Part of a small language model's weights: 12 layers, a variant of Adam for these matrices.
Each number is 500 + 40 x the weight over the matrix's rms, rounded and kept within 0 to 999. Layers, rows and columns count from 0. Numbers have three digits each.

# layer 7 MLP up, 1728x640, rms 0.0404, rows 909-942, columns 512-575
543556427499506493499490572486460491552533511551541504439478481458483527479514435511428507516496491385489481468489420511502597537563506496540468432514456452506450471486566496482532516470400465
462531522429532467575502492483603507537475470531481527541491477512493568540537532473485555521530525423460529508520476508494535458491513483452510586428502482536502492406463524559481412435438531
510483557518505505588552524512421503558484473515494574453534436558505511508578504521492494503533466510524512466520518511498436525522475433463502543483439537491494463482484480496494444484512511
568483486427465573444516492516492482507441489509524454467496487532514498494491501488509475477455508516527480466460460508508435520508525533512411565487459475551462558477545486490471537511519523
585503499495596463497510554513491429464443475474547457466510417479471546501557578532548456469522552500492493534528441533488492428526510505488565507500526540425529433389537468569524560490540547
478598451575479510559476527493439460487535458493436510471526544489486493467487469497492457557463556511460468536542549511533502461483488454470458439512508517468592532502507537491553591461491431
500542496533486553532468563523496482442540585535460445570513535492556495514480484497457488560397519511502517460541552454483460489515515546519472520485549552510471525450564473496562466493539479
560510465516550433473549512485438489479514511438470526498448514498477448496466499494501503553550555506472507497518455537458510479530558535556512557546573565470485482502439476582432554503521524
487472507496499472536550528482492503568497511430553505545491448560511509523553572521496452520449544494471434485543534472393511457501439610474530453526513489478478464461507472494490545527508560
505544538498473515500479525532605521594456505485486407456490446571421540562384465494518479477536479504557459502549536504386564540507457574568482516507425441471456505543546470507595396489561391
483551522466421538477402529581456521506464579479510457467496560521471477430477461495532509525534497486531483487437475540510557490518502408514491579525421583478504402472532528430513472490518523
516471551484550452406514508469492523491486517439488481449470489506512523452571459481419488470414504430503475556463553524459522532468451537496521523467492527466471496533378458478587507574513527
456506482544499481475482473499494558528487607517483474497527461523508465620500595534480472488501535472515540480500487520550490505477454463538485532550557532601525474477521498524472457495573416
483447524535505506531553502474483478515494408478533514468494494464501472562522473607497548459512468545483478547492542490516496510455522472420477487416533546539468548474509551499472467521547501
457537464490483493594482480465490478531480396504581543515524478493513455493465449498563493546513480513532525562505541500477545525494462470543569606508534509525530525510499508500486531501487524
500498537536461473505510494488546507512438546512520441497498504473536493467454442439543473528471497472510459511544539520498463513494517498536516547509540512459495507496533449462504522437454503
454546570516548504508439538529473497529486510471534487573489513528509457492594481554460509551479467567491460493511519498519539493521433454521473542510467449536524469538527506489499479499468436
523499526551564492484465506540504572492574534489532461498519506505464489544446550571542530526480508461490508487507540505501442532482468485530528488489440504573528386496427537540508501463460430
605537483576523498558471529492530449535467553463498558532489506486467536503455513552514493521479521564546560531471510512432523474388516485485484471533504508517478483524444403441418506479517565
483480487548511522537477534419467525481466493519566505522478473517568561475527513535530455462438510504402455525546503499498551455529533449455528509586523512528520463423491553477534493496532587
554484550421471533457479544475506490522502471460523402491505458471508503581519532493499511486553494467469477512470494535545485577538526515563531525483558549535511434484523544450511478536525494
495610468496551567406422451467505498546402449564510471517546512520473488543488475569437418522455533566526530505492459519565518557486542516566466533481520577437559490484542503540491449499544477
472512516410446487507445433476616552557499559480548475529511508472524543560514479514499459416435511446501507449496509469535506479568557548503492476466485535437430505466490490565524547547603510
489581522448569461536494475567446428509467447457547534476511501535506553518445488444444506510579505439447522544580531512539585480465475489468452562554521514506542461574454519421519504472564565
594505495480466551467547480496504521440437420527511430547578464509549525469483536414523450513482448566508482543476475457515470540474460553505494493441449421399506470590511418513472538508564490
444485545469504519506424464576509549420537519493561480432478529543482483491472480493517490476507540533500551470492532562538518467494495470520482547510569512528581497483519515495526445451373442
554523455503518508507497475440457549521456464515501542471545417520518527484439515480548528512514521512507499423463493493443524479488490476531492487537504530475468534523550512474494495411513522
478454529471438506512489521489544584503480521527512490534435462523532458557496505471549492518528484474464497456533490522476517555485525464508588537500509515530513500538481515552475588487555517
567463508506517479483508508500488494495499529472529507585459523486515411500485447480514566421465501495411579464479527587505445492460502534469467455613560523500469514484473464571496513518484479
471504467510461510515475504532490480495465468483531489471472518391524536498511496526492542471484489552489506488527450549514518476452545546460482504488424457545461522466498517462520536438536461
440485536523490463404452559508494491529478393530427487443493507465518467519487547560509566457511526537433454590435380533520507523487485435478560448451491505509546563435517482438446490511547523
424452523474567454491502490457498420457502516472575546546454431466573481477487559521482527503480499493465519454520487507529417456459502466537429484594570521481499512495487513563446537563418538
467520533516501491493526535487391466478464469451517505471523580471565489510572460481529498429499525526456462484481511501419465509520499485503518472545527485457468469507520516509481495481484454
482469516566539533488505488428524472554546467546510451470516568480510504487536483429460520532538487415541480467549578447533496481481519520519486435508540510415499527526530510455473465472494492
# layer 7 MLP down (transposed), 1728x640, rms 0.0347, rows 909-941, columns 512-575
518438587525503464492441504547490548497603592480505524478587500588557414450513516508491478456464479550576504505490547510477514495546486482540529544524529518572419493529552519509487431556535541
495491583537498496447561545498558540477485562425516536518480551507478483499500530544490577440437569500463479465542554487507558481491532518491473515468505474479591541474509533477534446424503517
465515459486551465482526466455514460498529405491520423488502594527480546501477494591522475487540476570591515475489483540498562393570496517466526490485568488482482478493512520545479539486479443
493531544497498523489583540465561512432515458473468556548507531516508514538460592388501537552500517534470448405498569497544509535486461399421519488400468544505454477528550508477501452435472493
549544459476522522586464464507488555514617508415613550504467484458463532502558482506579461482525499492569560513537496454446510517492528477553474503523480460535490441569508535532464555492507541
546550472493499477440458529513484480478518503537507493480500536523462490550506523457577491532454546509486480488525470511474582331471423428496459476446441472506545451464506504502464518548505510
520445457427497525474531501474516567562491494563453525485526470441506496553489520520550491466569481585572423490515503485475506607498435575479502463419481550448533555493554520471526527520429458
539526485496489522499444423479492473494474547562469461584470509470493433527425495492547479476490522486492471488476452504499481523505485507513602572457457502450427506478483442486414433540528439
550504466489581433530514535492530491444515510446522498494542486479496531488523534413547562532482565459467544483532529438507498532495508506544448531530514492510468461552481508487517527461467482
537501554468508530489570521554535512451477525500518467494500478511489549627493412504435534488516508508495510432470415488434512615547576518451472497505488440507520525548541494411522497459525472
552463550533462485418577544519492481431525465500490481470450438497583523524562483461490421510561410535542545452486438529420519441493529493539440557557659494516522533537477460536478445496464439
438532503520525510501526539485489490500487526622492450473504472478528480468504444502545556563458495587385533468505556447545419445553491497444513502467535582503545492470527464485506467526494412
445541398474500507513542466448480539443532536557424514496514486514433514570545558499469505437488576569531589506470442466473537456542552492525454469533563600515486501537480544513549444471498477
482550550479529523536465543500527514557476470558460523481443567615567511566486468565532517510427513517482454505387474551475537523468474433567486546531537507543428473443474494494565553529459487
502578518437481511478536533498567491464522518449431477508471486452501526505498420494499565464463506466506479455502468483461489488527481554494477534490426460463457520548550520510509417461459524
497466514513549513438536488570491616472552488515462551426500518544556490482478495453477474517520495461457532454479487519513570512478525561513475461476466516530497484439462508565503502542542447
513501595477573481505491513483548542529519538509441520533529562521513472526467495562461532498458556447456443455477473514455438374531448513551508543501523442471467585474455495522485563499439469
436447523471475537439517527457557563490552413542454520528553507525465470388513523444528509541498485468513509539535525481519528494493483505418446519446525595504525428577548439528474485475483510
507498465482521482543510465552518504523449475471481534538517486559433482580525546512474502497486474492512433517469530457523421637529598589491504518468513541525435550406506472533499514439521534
541529464466542491525542541488501539536569528446543492518448518538460468548588525468544496476538547455511453534519488457536488426477505502489494504489467482531510458432452468490568522513521535
451498480521450509485502573440515484507463572537464489546502435505504458476484467504453462526481499478516522547498517498431484479547501512502507452501447516509517526498496469531457546494485531
544448567545511559563520507555569553449522534467505468604525450535528528507517536528510446411500467521524519528477517597528488643431556565511574492531505483529491550535536471555509577487500405
523500500563483544515565547504508533499501530525525547489517541513503501636457532524555457447475556475572470494498511528527550431461475534524572466472522573534506494447473491501540407465566466
504479537495488461445471462438528525552524454528464458481485543485475458481511535544527481443508550520536516472428486476497501468552417475493554444520464457484468508548551529488501507470539491
515526525490526507530542501531429483539538481512491503471533450482504468450502398505538545484556521481471454510452473538538456521469508448522559520431529501537512491482502556464472536456477539
503548519510506503451464584400499512501468428511492490564501468473460464458541501488492527534525470548446474527497478513451471535468544467469511491502496456473498436584504485583496484521500536
489472506477466488509507493543476507494501449416475497508495500473472444518490536546545444520439469471511547571520473527445476607535483549486517549481494491508521493451446508545574464491521521
426535510509548484522554574472511463489509516550520560478516517576441475444533514412466531507498467511437475542560534531524541431482523518450459442452516505513412509484465466529489543513416543
486500485468500558492438551474411459451486443506404499530571569479405569500491505499522408465510516544547481549498511442543548502488557498520517452457477528458538493538566509498475464488460406
464600477490368535527541494486522513484522485520453550522488484538543470474525548428581461545475583498408459521516443551546532482513451480485501449540520504555521439531538463519488478554472468
512519461504503546564422514463500507542527584492456502516571440527451459475517532553509445419504489519479561491538506435421468620480520518523488551497466430442489537531541391492568537514435604
484555498538548556505455545512485474526465544559483650537524516448491616449463426485542455556478555527487498538490484452528525473459470463455512511530479435493474505529503476478477505498520434
533489505550498510482492405507492574540535505523565519503482516561416509506465560493507470599510511552485508511521515478380568422467450494480475494467485519531582517488549578486516386460495452
# layer 7 MLP gate, 1728x640, rms 0.0394, rows 910-942, columns 512-575
535484457468502547518493474447426499493537465436492506480514495567497528468558514505483482482460500459554555491527511453511565484514455518551513504554479490503458523445622515480404529440480485
493445496478478501497498520480502453504548551524461481549515555520512489523447499476443454547482474536477454506544446522571540445502515479546501521441504558417470520536416538471551546479498425
558531443443487472568515531503517484497599558462467499492530429568476475491546569491468559497468539461474430418502460461545532422448426555488486491473490429478482467563519522437513443443515503
508541495393548517524471434481470480465574539520467485528523450552510515519546498536604483494491532467494590492502477475484499500511514496525524515626526478531490438500486460432483532476502489
465415486429523523449476470543525546523465467525506474486512499555464578484492483481524449467473484556527505494476558489516522493479500485477561528471519527499462489527546472482398488478540464
576486531518466480476456465504513546519543504585487476505524531495492546606505515453463528460468479487569468478469539463461462587532452586482412490473459478425390511513580531452516476455508476
506497505459454606463462538516469548489527492500535521493505463473437508465487466540558515539482458511532466417526517449475520458527500492562484534491468463503528489471538506506460436450561442
517539496505515522494591500455499496492506527475524566468551487498451427467469554518505543447445493532488515491571538501448529508460467534539466541496559440596495541551500508500510494483494503
560529496482497544527490520526456480534466525566498493425453466515402497499438451493527488506509471561502458584494501429439541474503460517533486569540433541470500489470496494590516481460514523
383404400473505512555521463514454523476497527544555524495532448549579572478491509512513492482412521496541506466503474503463547524536460442448433505505561478506586490464499518495458506568499498
547503522426489490542441484489535542551522505535480477411479487549520475554531449507484489457502410528469541460478447465525553474469428367489548523598495485458522580494510479517476541433591537
483542498519565554498446490427486488548493476445508431577525505510488536424468559506422491528400467598497505533542482448466503505523480447424514567518459434467495425478581518536495454490557469
423502466487521559473539439460474514545538522512531513538503483512470525506439549481549479521492532472483462534457445505558467462626546526508456517502527503436510525466457519509526628493479466
534426497397421505466455499536493467484508472454526511468557417489540486467541499525525488512493532464509569469507545476432483546495462483518478472471462481426534500534520530573470434423509508
593560522475563484477513517525512489466455458481611514498553498405463560495509437587474471491534507447554563558524460502425466503487504482506524490526565468528470494501481527486489513497487556
525493517518521497508481486499485421476460511533491558443565485522483465576472411487443480545527458543553456449551496474469543498563484480480462561481480483478494463525448444450461491524439497
465551550492536481494461532453488523556530540434523503460405551513482466537545534514461484552448489434547468511548488437529500467493475421494543467473492451442538493489465534498440502576410418
542519486536508523511438456434486442578452465488567496518485534427551491511490512480498471491507548490588524512461505501539521472542464551429516495455478433432493499498497402524491382483494527
480552481411495489514505470482477483512585486492534467539434504532495448513494491520490461539468487495526452512497487445508504498525460533526529475506512484552453499512506466569482526549483539
577563527480487502491526508457472493476531531482497488468517485470427513582536496462555454493513473553478497452539537543600561486564481480395514506449495607485515509505518456490554458504531539
489556429494557543495518553487499441551517433500576560501534525518508561484518492521491489517477440517520515531482503538493490505487528457519540476501569414468549448462466467495495472491377537
550533499548521503465533577471399495473483500452484503455435482527463481487497531492537512517505475522546478507497436504441457465514437506511541461516467497538561475524493493451481480520472508
481555498518520565465523484472510584537498447503501537551563528446498434548517512535525443530452510609471454542474513459505573573477536493528475455487469514516412513503521514502524512564537493
541482497549535476515514445449464508460473458467558498480561579512498514482485512434477498462533505493561561524564648505497510504599541549546488467504440433378485525560492443521466516425505538
491442493505528480567527498476508466537534460537543451441506502484555518543538493477541608435455530438457481538554488491507451531534490537506450489514503489479533538474480491529493525428437520
531561463501492540469527542539500534515446470500557450450542507491544542474499464495568475473512478483500478488453492551513548499456475481397510529461500486538514462525554482494508555542495489
461512483541516481493514566506472466499546514551538476475531572517518440511515519520485513513583516523492489425529513528470599506420411481465499487464472529525530532509490521507479519550516562
532494453518528467576511464442526522508501576443521549564495472524511543493567523554496555553468468455413578441456433507492541471481546500502523417471527501539501460444490528524457501464535463
529548476441532521476487483439505461516566491433457420487437487520509524476490480440478536495326518513482428402536487446487539489530463472471555514540523528473434479576603496533525460466425566
472511522470473490483441434401448383481488489530466466502470444564507487530563508562500522593570532548485563498537644473530491445434480496523460417507576469418543509502479424554494477491509508
505541526489492490521478440456524507563512444497576512580505502520494581506543508529549483542510489454532524525499468507524510486481493512466549481473541458547440499513546417522561528521483494
487564520496472463508412532446482495587502450512494425546519528538527528545563485517461530543447482472478496509466550512466473463546538546485551454437429506540472538509563526416509576515521552
509522529379526453459523480451491491514519509538457465505485482467550528551471403521516500485481519575558471549520487475525438438457504402525493515496448497499433505444504459546531557527458486